python train.py --n_layer=15 --d_model=768 --n_head=6 --n_kv_head=6 --head_dim=128 --d_mlp=3072 --vocab_size=32000 --activation="tanh_gelu" --norm="layernorm" --norm_place="pre" --norm_eps=1e-05 --positions="learned" --qk_norm=false --attn_scale=0.0884 --bias="all" --tie_embeddings=true --parallel_block=false --init="uniform" --init_std_qkv=0.0181 --init_std_o=0.00331 --init_std_up=0.0181 --init_std_down=0.00331 --optimizer="adam_variant" --lr=0.000369 --beta1=0.95 --beta2=0.95 --weight_decay=0.38 --lr_head=0.00465 --grad_clip=1.0 --warmup_steps=246 --schedule="wsd" --decay_fraction=0.807 --decay_shape="linear" --final_lr_fraction=0.0 --batch_tokens=131072 --seq_len=512 --doc_mask=false --z_loss=0.0001 --train_tokens=1102000000 --steps=8408 --dataset="wikipedia_en"
Each number is 128 + 32 x the weight over its row's rms, rounded and kept within 0 to 255. Layers, rows and columns count from 0. Numbers have three digits each. The size before them is the row's rms in percent of the matrix's.

# layer 2 MLP up, 3072x768, rms 0.00741, rows 2736-2785, columns 512-575
089:141108167111109130175112135150128079094137149144102186128180170151191196127199142083115159163160175138148085080215091059136125101108095089114124069051152122150110139132103158133122094057155124
101:122233171134172162139140153150117072133161167135138059106127127164131104173112074108119069125121131165078161167087106162117147166110125106110099160132153149153172102115148040104123128103171148
090:111070102075112163069101135141103134187120168166136114114151147154123127091115124129118139142117105108089135076144143083096140118125093171159159173080110052099116152105166175108108137141074108
099:194104167081166123137147136080148125132131101075105183121130161174150092176146090132146106129101145123129049159130122098145080147085137168208168147136128090139113134089110162171128157138149127
089:121067118107107036122148117135118106238140177116071153146119173122131173117138140109163109117192122117086111134087132109125087108098089073131147063147163113079129122157124136164117125171087156
127:112129109130160116186139120159132101114139086113041123182143127129161131082093091109138132062084121105118125076200122077093090168110115114063128101111139127082142114097128102112154110134186119
089:111145113101151139162152095137180123075169127157119081208095117143062164108131168144146096105089210061088104094127086180090110101169129095152071121104128067100113138117116121091115142113074094
088:127109140092143159167124136172111139111153138116121175097118128053142155079204137113141191185141154108102120132108155144120083105115130156134138084110167117106157121072142099143098141080168108
097:132151148130150108084195086109148153109164099107133106135098165078135176116136083170094138162118106105134123064168126121137133129115155098178184101072133105145135172108124146121135103167164133
092:188140122092121125118145148122129083120140112186192179161067101155192159130141174170149086141117129183086110158160099135204158145121124111127121126056141169078105147108132058105122140107179129
089:111113052088092121167094133115122084107159107154150130186127116122147117187086117156077104109122160089161151136143122184132129041128129147125168093146093099170103164123170127181118169117166104
089:105157133130079111081153106078149196188128181133145152119152091143069140073147114147117158091077129148114120172156089105112183114105156159199122119180119133105154151117164086154125147115137175
095:085102177167150086137140132147159155154103114127151141188173083102167144070104072160083129125102133083132203061141112105177156135101144106129108106079092143126099124118113152128137131113077137
086:107113086122150102126176102090124132126190100137117139127175138138069103132100123179123084129099128168135156087120154166132079084124144062119149153144152146099128103122156189118129102152158144
090:143151149080133090108111134181179202094064151162049124147190127169188164106148120147100116157148108106109131192132135154167157156114114112128111139094094106074141079153113103104129135169086127
102:172141178104191133150130130110155124156170096091220123104128139144153070182141094141071120143130124103137144074119091101064083161152140110108173128077126127119179130179104165105131051088191114
089:188114109090111129100117111091152126127131087159143035152142186110075112088095165138086127148125136197191144145183058103121171152166120142141147143103121095173110103156120063083134130146142195
091:148064128178112083114146141107117134128120128134069149176118098136100098128118202166135098123161095053124143128126167140146100172121155076100199151129098150108067186096186130118126182117068139
093:085092115075117154066118123134147182051173124097121131110119153134168138181196083120129160112091105148114105168171137144089063113083155086111144129062136167077144096102174143091130147191117179
097:071191123142146101138200101169129155181166175153103129158148100148196105096131128153149120145066137143129166187115081132155181100146140156091161127157122108160160164141138084125127099115130122
096:151110111026124106091106127076217149145094122147125100109082070175102094116127154168141148121110142133137163198139127115118132121072135135134140154086172134094129158144116127110125141138179092
095:153182169145093104125124118144113122073114142182089118138143137155145089153167146111105196106125136075120086112149117188124107107181142153150181124141112101170089113198089113131121149155166142
100:155182142179066168152144118150048072173088170101114048157102087184145131062119091097086079118169144089112189087091145109128119106134138159085149079185065154103150116097091097078131144172110117
138:134140181171162132133123145168124091096104171112149126140159158140119078118102107128103142118161107086088129008148121135136178157131107232111122119084142098119194102113129124156161133108203120
097:102092111102090125123080120095095160046141116089109153106111122108146127167161154164178159159102112162150196097171187114183081121107128205148125165097162171172144095088102148095134174179115171
100:198071150148104085105085107118170139148122121118178157131144097078108198118153157164095155126183102124126122175105130143200191166108185100134146161108153082165058156112085136135138052093166149
111:127157110144079158196114125133142130149098175116065085154157086151161182101180179145121175095102135123116101157146203121121093146096101111055100126123135137164079092120102180099130077094190133
089:168124151142132170144125088141187173069117088119119114111055099157140139061175137104141106173187129141108063164156100141085134194137138222100158135185141108151120132172151080123144090162120169
091:072130094090166106143109124129128161138115161130143087135147091115109152169080057076166113140071168143161118077132135132127077161136116182125139125083137115119108188073154116141133154135145107
090:134157172163094095182106117066158142111096103149162126130071088121110108130171176116149154094074170151085096129103125144111112110119083072118089105155136151145101168107126123117141129100073104
103:139127133140167174047081135113140119209142066145111118159142073140119174135120113145100164125123146102133099073133149140190192118161144166121179138164059120133166105163169138081124114129219141
093:129159190152098166095130111137180086146151161186133116120068172159161147103108121139166149117114109123132131161121097116160196119116139135182161153048143086114114127127104092101132122146073118
093:118140094155084082107128145120136119182188127148056119185106202122136124107131170156164063149147082123215138169136088094189165134153141092129113118109129142160189098140146117125131158100090166
091:152109095116070122105171140132080186099140092125131153089137148161135124093131134151166055152146161135159112141171147187175066100164113131146102164170109153115133134107131135151129152153082156
087:121094176081139108065105118115189082108120149089139129097148153107153098217147172129137150183138123132140161087121195144159124168142133159130174131161103106177143110176134103111131117186082121
093:147114142132078141063141131119123147164135133073080117132159161125164152114113170170098101120163116096096161210081127096150153142202126149128124234146162123120135120145068104174134098132154149
088:195095094113085140135134141149143138125141118137099173125150126090077201120157157175082126090119156185157128078084108149077041149167140180061118167181151109121113101096168106130136111120075108
112:105111076113131137059195127135154119117117197167168113184132125099115172110175146130155062169110106125123199138111115170136130123095090182136116123148124167147180113142222091129134139063207058
091:102166170171096106106113104147076132134129104162121112154131109085112123161103080107134151115097073114142161087130125161157163073097145126137156128127150124070109109139152137143113130103094136
098:073088150135091097094143093102161136153155127135156084109191127110099134181144163147093146151100127108090158182139143088115164140107159115127105134120162083094110121153139120170144083135063140
085:161147102054092124112146148128085080121100113116117153173100141086103151161120095161070125100124180115131095129099141099118155108070139188186083125182119113170133161087057132155109129112188126
086:126156113172121170118169142157138094102186133098130181132097066107139065135113174070145152116144102155135134131207130104117135139219188185131118130068096136145077145195151054080111125126131154
111:108130123177116084172113127148145080121117099158126119129153152132140121104100104112134123094112093163174126090160151081210135182137154184118096073106133090118122132093164147137124154122131125
092:153162176135078183181136129119138110151155197169144163121088158146114179138180109069088150176147136131143171094111061128143095108148154092108106104164162100099148115096106100096132133083150147
130:152118118058152121117157122161089106112149207111087102119179089113192107104130081167175121129134149077088097108149134144114117142096110151158120150137025135126157147093122090110139116163157168
092:127191170156091132095133121147143104144145104127128070090115112171146110155193156187174125124152088136156120075115172183109070100121160145119124059109131117130142117184130184099122144084158077
089:095160141140098147115129124103100141060179147053141070117118151074139079096143162166144136147123173069080074115222121089175137156100110112156122110161130119111128138153159079142122076155197094
088:119074152083150150123099136062122088140172123116118143179117180119135136165149077134150105155114173096107184118128143098083177098159146170121106137062164160099159076103149138131123113149133107
085:140149113109117112175149111117131149128129128115186118084088196125128126169130089077121147124175059185165192164126139062155204123117132104121157122115124118100117098068094082174130116115123110
093:184194154105168112130087097089179206118129109116152111161091087104158141202135046101169153103124111192153138154175145140103164092088099079119083111142101067122155071135183096109122118098068101
# layer 2 MLP down (transposed), 3072x768, rms 0.00368, rows 2736-2785, columns 512-575
101:168119113156127138133084166079133135141136065119066101098110159080114123145192109132185150122029055147128129105141133126135108121107142168150102162061130156119134133087177116071078082093083137
093:102136119155169116109156105163124121179129094147197067102112169117065077102135130119113120087096208120185178180086174102157118104137098100097104128072063109129167181121053087153103150149113161
099:138132140111138111170130067180146112077175115159170127135145110062120125074176162190127104088151112081172096136117084128108151166227122087133122186130146087158140105083149099184091136094161098
099:145141149147112153101150106151169099077124091062048087139143183109107130136109115144085117118101146089062120166090064137160128167174145112108192097141126113056127140098161157039082132127149112
098:133069114157099114155144122131135127147122154131123110096077151076059143123165101147118058119097096149150179113152102214145134102132127155159083066182108131146138140052123118090105134098167089
092:106163111178157111142164156051112137088116122115091193139063153140104188194097170120120173158140090182189154121109121070097048140160117146162099182152175075076120126123133145091037147156106124
097:096101140160099134115083126159103177092173097104143128082119172161128111088142128129141064163147132124128166105174187155127167139159135152119131163091186076149114090098100131132158151127163095
102:141093150096130104056176111187113125115150093169116160133226111132045107131120119133096139146112144099094058172119133171142077124182091125136075142135109088120076066140133055089155096126087153
104:139128149122115119133158114097096131109075131113134126152120173067120147061152128171135133093154144144152167107155196153130148148185121112098135145173209034132158088120120116167089141103157123
102:077171148160116085112067136132117116129118166113163152178150156142204123093105133110129153133134159130082134140169199136142094136153137185124149122125138129137160134164131121102146097137116098
100:139129108132119089093099138171119120070193132103140120107066092075106166089182116171146139126140097098132064121071133056155149116110142166119104164129111142156140133089120094120100082155095146
101:130105152174134083140124153172116152196177121108129087102159119135126129152160136124132109162107147144201091161094143204219157094154110092162147106108120111154145106115110128151091165136125095
104:135114159113102132159144124143127123141138129158080120195125066111143109115137130151122117088122093159145129142127145121189166087171085107135121145122135100152140136153150134137134139161137134
097:118149141116128164131131105140092138100091125190122079106105163129100071099095122116120140122115170164156096163122151107169175074134113143133102104153121097123116109100114120122142081094156100
098:144156120119085148139137109097138171074140136110139095127171057138092061171084170112137100173159145123124120169218173115083138136112079173080090134104224105141113153141174143156117060172110085
108:135075179117162047106106062118108168186145136124129075128135136183047088135095142134104105165059140139155158107195132061160201131121092087130046165126131149120131110071159131123060139112096089
100:113164164170132142112087112159155135168201125093099107089088147134082093076153103142177090033081138161130152112048125150149128163100144137194084167059105157113148165105167135151119150167159141
094:130172123150075121154209141067145144167140132128119124108143141104104158137161143106117145129101084143150119108173161181147105065179123053148115152108099094124095141108105100160098138135139106
104:138133135144121146127117130118104113180109125085137127138168202168167123157177142134123124118087186134125106121134133152110143111109123117152114187141110083165140128100126119128106107100061142
097:177144071164162109162158124136128158132164111183158113178134117169073074128089073166137140065080155159126123112215180067115100109122052120109094138107129045152140128101109121090094105174126093
103:131092170163124208100140142176097136078136036083119142079118162086111127154180134141159117145100138133108166209121147156170130118171130093159199128095150163120184138127106118140091138114070105
103:151070152171153123207092180133099121124127132144104063126096115111184133139122151165154085154081120163188177144124185151162133171149096128154078138097159152138076155082112106132143070142081109
107:120131089101135119157184170079145118077077141092090161098130100171061096184079189162161135140184147143197141186139075150137157131180144063081147124107104104107135114167132192134070110132132108
088:149142149052135136115163093142137139132087111103102098100112141183117114097069105072132146080091171178113140159072174165145156119143086121103111092104132084147104112122152113149130122175136117
100:154146129096132192140149130058066176098064095185154074143109181139200142120101163143116085128103169117125127124129190144105097074077108161122062140122203113114151126056130108072187111117082091
098:217117098133150126203173154162069163116140121191122142100160103082134144107101098160128137129117099130162121144137022077147052059109092149182098111102088118148109128114074130120138168138097096
109:175074094048086111147083140138192125161100111141084132162133114118135086130108147072149148156121165128108171162148115125085167146120096144111128129111150124072093114135189110081169101165127127
097:104180116158102088134094142115151137188111143156171165080091138127086189086132094172160111146160125104128098109075146156112175102086108096175102090128112154116104141175197096166107210177142132
099:152121091112169139097134150139063132097180095137095109089164137155107160118228123160110126101123130091160133101151093170136145106142120129147139146145157096176161133077106142117110119129149095
096:101091108185137153157154142134107144085148133126137150124155115125131139148132111141084169131135104103128131140174138138107130097079138086099092165066132113147192152122166159050152143140189131
099:130096141091140118228139139160107094106095075099181164139082191113159077139113168139046088128145137087136093119112082118159110116162152137095146140177177121060154122114126224130085083154130137
104:153137101107158142094149121161074114121118111131156149129080115103144097083152195163124179141112100105179064086150083102120144107186139175107050111134107096130104128082142139164133153152095098
104:082125118173118093115183127098140106119071158125165116089072181119133214131087151165170108134149130137193168106123146132135124087094126184149132175161197098084106122105141100126063165130117129
104:127145113083137097124080118081127141147145114121148127082107125094125150080107123102112128163148193129038082097109119141073139117172107135120146079114103131058124103147164104095092091099169113
101:159122134113129144158145083105151129118150154128074105096121069168083139046114183115133110092186136160081144050158130136114121181084100125098081089137088141155122119120162163084118148077134147
099:124157126168121073136176121093119160126173147106140055095197134085094151150142156170208147139132137063133160095163108115121137187184137112035023115161170075148163096091105134072120127108107147
100:118113177113137090122122153179103102185084099142155070149126124136198107135147145145175107198131183077207100094163090134155153151158151152219171127152159155119102131158205211167141132122115178
112:154124122152115096105171078137115087160162147130163135133157078115100130110123134142127136170160111116176153202161154102111146122131111156138145120074149128193116140169083170163049109159154120
097:119119134122163118134159169159177104155192087115192158124107100129165074081156098179113124109083135130106176110187199112136113134152109166149124150144037146185112121155140096184055155128158132
103:177152099121148135210179134113119150104136137159120160107114100126133137114091101129138098130126133168082103085133033125048101137149116160095112126084088090191125188125119145055098117105097110
098:146056139151115163141149138115144133076110099090081123115152055055061140173127161094146106150099119108124063198154131152159134109210141125125180139127149130116140158115117161091115087143131097
098:090130156102152103150195098101149083192072156183161104149164154168147125146133164154170141138111111145119151137145121137134094083081133169126064152116123106066147164122174125133114116134081174
102:159096147103098112181136152208121131130122149146149135123128143113123081133049148116161088142126129123166184117164148143118081101167071057083090165181128097123159179119126110105096088108095101
097:083138169115156139123140132137153120124102131122106118146125137160083158088135180140175178112117093169162100166041133183147165157210141116159111079091189140156108154118125100111137160104096114
104:141109120077149123116158129170192157092082158152072128158140183120085105217138075136102148150090079127111141133109154108138151112106154126076099119100100121159150145163111102127108078199090119
105:187084097152124109205153141178109132076137122123143089145124107070135152073100034121116162160144174097165104110124115110159182121116125145149118128169135156130112097147176124152113143148106135
093:130108167142085145134093188094152189136101208114071126110144159157170172159064110137126130075137090077092143111195123134115146110116072055139134130151148152162121090092149100165144088124124096
100:103156154105145135130107137168188081157077104151146144135145155136143083129121183149143145136090110154155139116078149046083051158187140075119146206169070138115140148134101072160079067089164093
098:113120135093122131107166129103116094076147166113163131130110117157193160025157121131117130171154107064108133135118118150174186193188108226063171152093082078147063135176167125122136184104110169
098:161169149118132097094139182131106157115163061171164161085167157100132152145147052075128142128152147111149104173151156123160130101130124170146143146091102153142143138061204168088161070103184095